{"n_layer": 14, "d_mlp": 1536, "positions": "learned", "qk_norm": false, "init": "normal", "schedule": "wsd", "decay_fraction": 0.708, "seq_len": 512, "steps": 4716}
Each number is 128 + 32 x the weight over its row's rms, rounded and kept within 0 to 255. Layers, rows and columns count from 0. The size above them is the row's rms in percent of the matrix's.

# layer 11 MLP down (transposed), 1536x256, rms 0.0162, rows 281-286, columns 0-127
size [102  92 103  99 105  97]
[[117 150  95 183 118 148 113 118 155 117 194 111 126 110 117 143 134 130 153 134 128  80 116 127 181 113 142 143  95 110 143 115 122 108 147 196 114 130 156 132  96 163  90  86 111  68  83  85 170 137 131 161 136 120 170 108  96 107 105 186 107  97 174 161 111 137 127 199 120 133 153 155 110  84 157 153  59 126 144 148 121 128 151 156 118 131 138 143 199 106 147 171 105  76 110  57 129 124 139 154 149 138 190 128 126 182 103 115 143 152 157 154  41 149 102 158 131 158  93 126 119 145 131 186 111 156  82  92]
 [126  92 147 129 119 122 182 109 130 123  95 126 157  69 113 164 129 109 158 117 111 156 141  66  54  68 164 129 166 132 110 105 138 107 152  88 132 132 159  81  75 114  68 145 128 135 120 105 135  66 108 150 137  97 115 106  76 143  96 178 135 124 156 146  53 171 135 129 139 127 126 104 204 110 237 132 108 218  93 127 107 104 142 159 152  87  80 135  87 132 111 133  95 164  90 167 170 114  67 104 120 107  89 126 180 135 123 132 122 128 138 140 147  97 179 182 154 168 142 138 115 146 146 128 135 115  71 222]
 [ 98 135 137 112 140  74 172  83  94  81 163 122  85 133 182 114 140 111 147  92 109 138 119 115 150 121 142  94  97  89 160  73 112 128 161 148 127 124 169  84  88 155  75 116  95 170 111 144 157 132 141  93 171 120 123 112 119  74 117 114 152 103  82  69 150  98 174 123 176 131 153 156  79 186 105 135 143 152  96 109 173  66 148 148 168 160  91 125 223 138 160 136 147  75 148 121 149 137 116 202  89 134 145  76 136 149 143 175 166 147 162 157 142  64 114 166 155 156 145 139 147  70 186 120 131 121 161 147]
 [111 134 136 142  76  78 166 118  72  85 102 110 199  95 102 177 131 198 146  92 149 117 130 101 158 175 132 150 135 132 147 155 100 135 131 113 133 171 167 174 168 108 108 170 132 111 113 160  89 145 136 110  94 144 128  81 127 144 122 153 221  88 106 152 122 149  58 136 177 126 109  71 105 107 139  58 150 151 149 141 137  75  94  93 168  96  71 132 122 162 184  97 103 127 106 171  86  86 157 127  69  94 143 141 188 158  86  82 170 179 138 156 146 140 182 171 123  95 158 150 139  81 141 121 114  93  63 113]
 [127 121 133 139 161 149 106 162 188 141 127 117 172 155 155 117 118 140 126 112 118 121 102 103  88 116 159 105 158 130  94 109 159 115  44 121 135  83 125 157 146 111 130 164  98 135 125  87 147 125 152 121  95 104 114 144  59 152 150 141  93  95 142 148 125 114 142  69 108 131 104 127 113  81 123 153 166  66 151 100 113  55 143 106 116  97 112 108 169  59 141 169  87 168 159 124 103 105 204 121 107 160 131 105 120 198 117 150  72  82 117 140  80 128  97  88 151 143 115 111 146 127 100 132 134  62 136 148]
 [127  59 163 137  93 101 107 103 132 137 190 118 172  98  99 140  68 144 131  63 166  82  69 156 139  55 128 137 138 110 122 143 100 196 116 147  87 150 127 122 109 157 152 117  79 159 165 162 136 106 132 147 156 172 162 165 101 128 125 140 147 139 125 206 211 156 117 140 151 116 129 135 128 116 203 182 122 165 117  73  94 141  88  72 114  94 107 140 103  93  84 116 110 171 125 120 139 109 138 145  59  90 121 172 115 132  57 135 196 152 123 108 176 100 112 117 108 119 148 110 129 133  85 183 149 175 188 125]]
# layer 11 MLP up, 1536x256, rms 0.0595, rows 282-286, columns 0-127
size [ 99 106  98  99 101]
[[122 126 146 194 153 184 123 115  60 104  70 104  95 195  93 118 182 137 119 140 148 109 120 108 104  91 149 106 151 115  16 116 103 157 127 133 127  88 104 186  99 124 128  96  86 158 144 180 114 129 138 152 171 115 144 111 101 113 176 122 132 121  84 135 161 139 122 110  62 147 160 124 132 146 118  95 129 128 140 109 123 121  80 114  89  98 130 148 186 198 209 104 142 144  88 134 142 159 147 158 103 118 148 126 159 129 113 105  89 147  96 139 183 201 145 117 185 126 198  75  45 147 120 157 170 135 180  96]
 [155 107  77 110 104 110 166 165 126 101 146 153 136 114 155 128 142 157 143 193 123 179 131 113 132 109 151 114 114 167  84 143 138 130  85 125 153 173 117 176 185 145 189 146 170 147 110 118  91 154  96 139  86  95 102 132 150 146 102 109 144 158 132 114 101 135 112 116 148 157 142  51 139 109 118 182 176 104 146 168 166 145 134  70 152  26 109  69 103 147 100 161 105 103  94 163 138 132 145 110 172  83 118 131 153 148 126 109  64 172 124 156 131 136  91 165  81 108 160 171  86 166 140 114 141  94 124  98]
 [140 130  80 134 175 152 135 158 171 111  83 163  80  97 141 107 150 130 142 190 157 162 159 130 128 130 152 141 124 109 111 116 131  71 131 202  90 171  91 182 119 100  78 114 148 147 103 119 177 148 111  52 154 126 108 120 115 102  92  86  83 170 176 130  70 176 168  35  77 103 157 131  92  51 111 147 188 129 156 171 132 127 118 146 127 175 102 119 139 113  67 128  88 106 190  89 158 144 115  90 146 164  90 135 110  72  99 110 115 122 132 101  68 201 116 153 118 133  99 115 124 165  91 143 123 162 104 118]
 [ 90 117 130 127 162  95 157 106 152  97 136 111  88 108  93  76 179 159 109 151 167 116 178 221 215 118 107 106  74 199 103 117 111 110 102 134 100 141  88 121  81 138  90 128 121 154 148 200 146 133 138 142  90 113  76 146 171 129 109  42 137 101 133 172 101 116 135 103 114  98 138 219 120  84 101 145 136 137 114 156 117 182 173 222 152  66 117 129 101 138 120 149 102  66  90  77 142  88 159 139 105  74 108 146 194 160 117 148 150 123 109 165 152 148 109 142 155 138 155 166 139 125 125 104 195 106 111 114]
 [146 142 109 158  84 143 168  82 117 124 170 101 135 168 164 117 167 151 180 144 123 169 137  81  70 123 153  98 116 115 140 104 113  94 145 140  97  96 156  98 152 120 106 133 155 128 130  94  81 106 124 168  89  92  97 119 160 168 123 121 136 107  89 143  96 153  59 115 105  81 103  86  86 141 100 170  73  89 123 164 133 140 101 178 124 168 175 104  88 128 142 128 135 124 144 101 128 177  99 172 151 125 190 138 129 112 169  84  62 137 131 147  89 182  99  93 101  73 136 167 150 159 118 195  98 130 135 120]]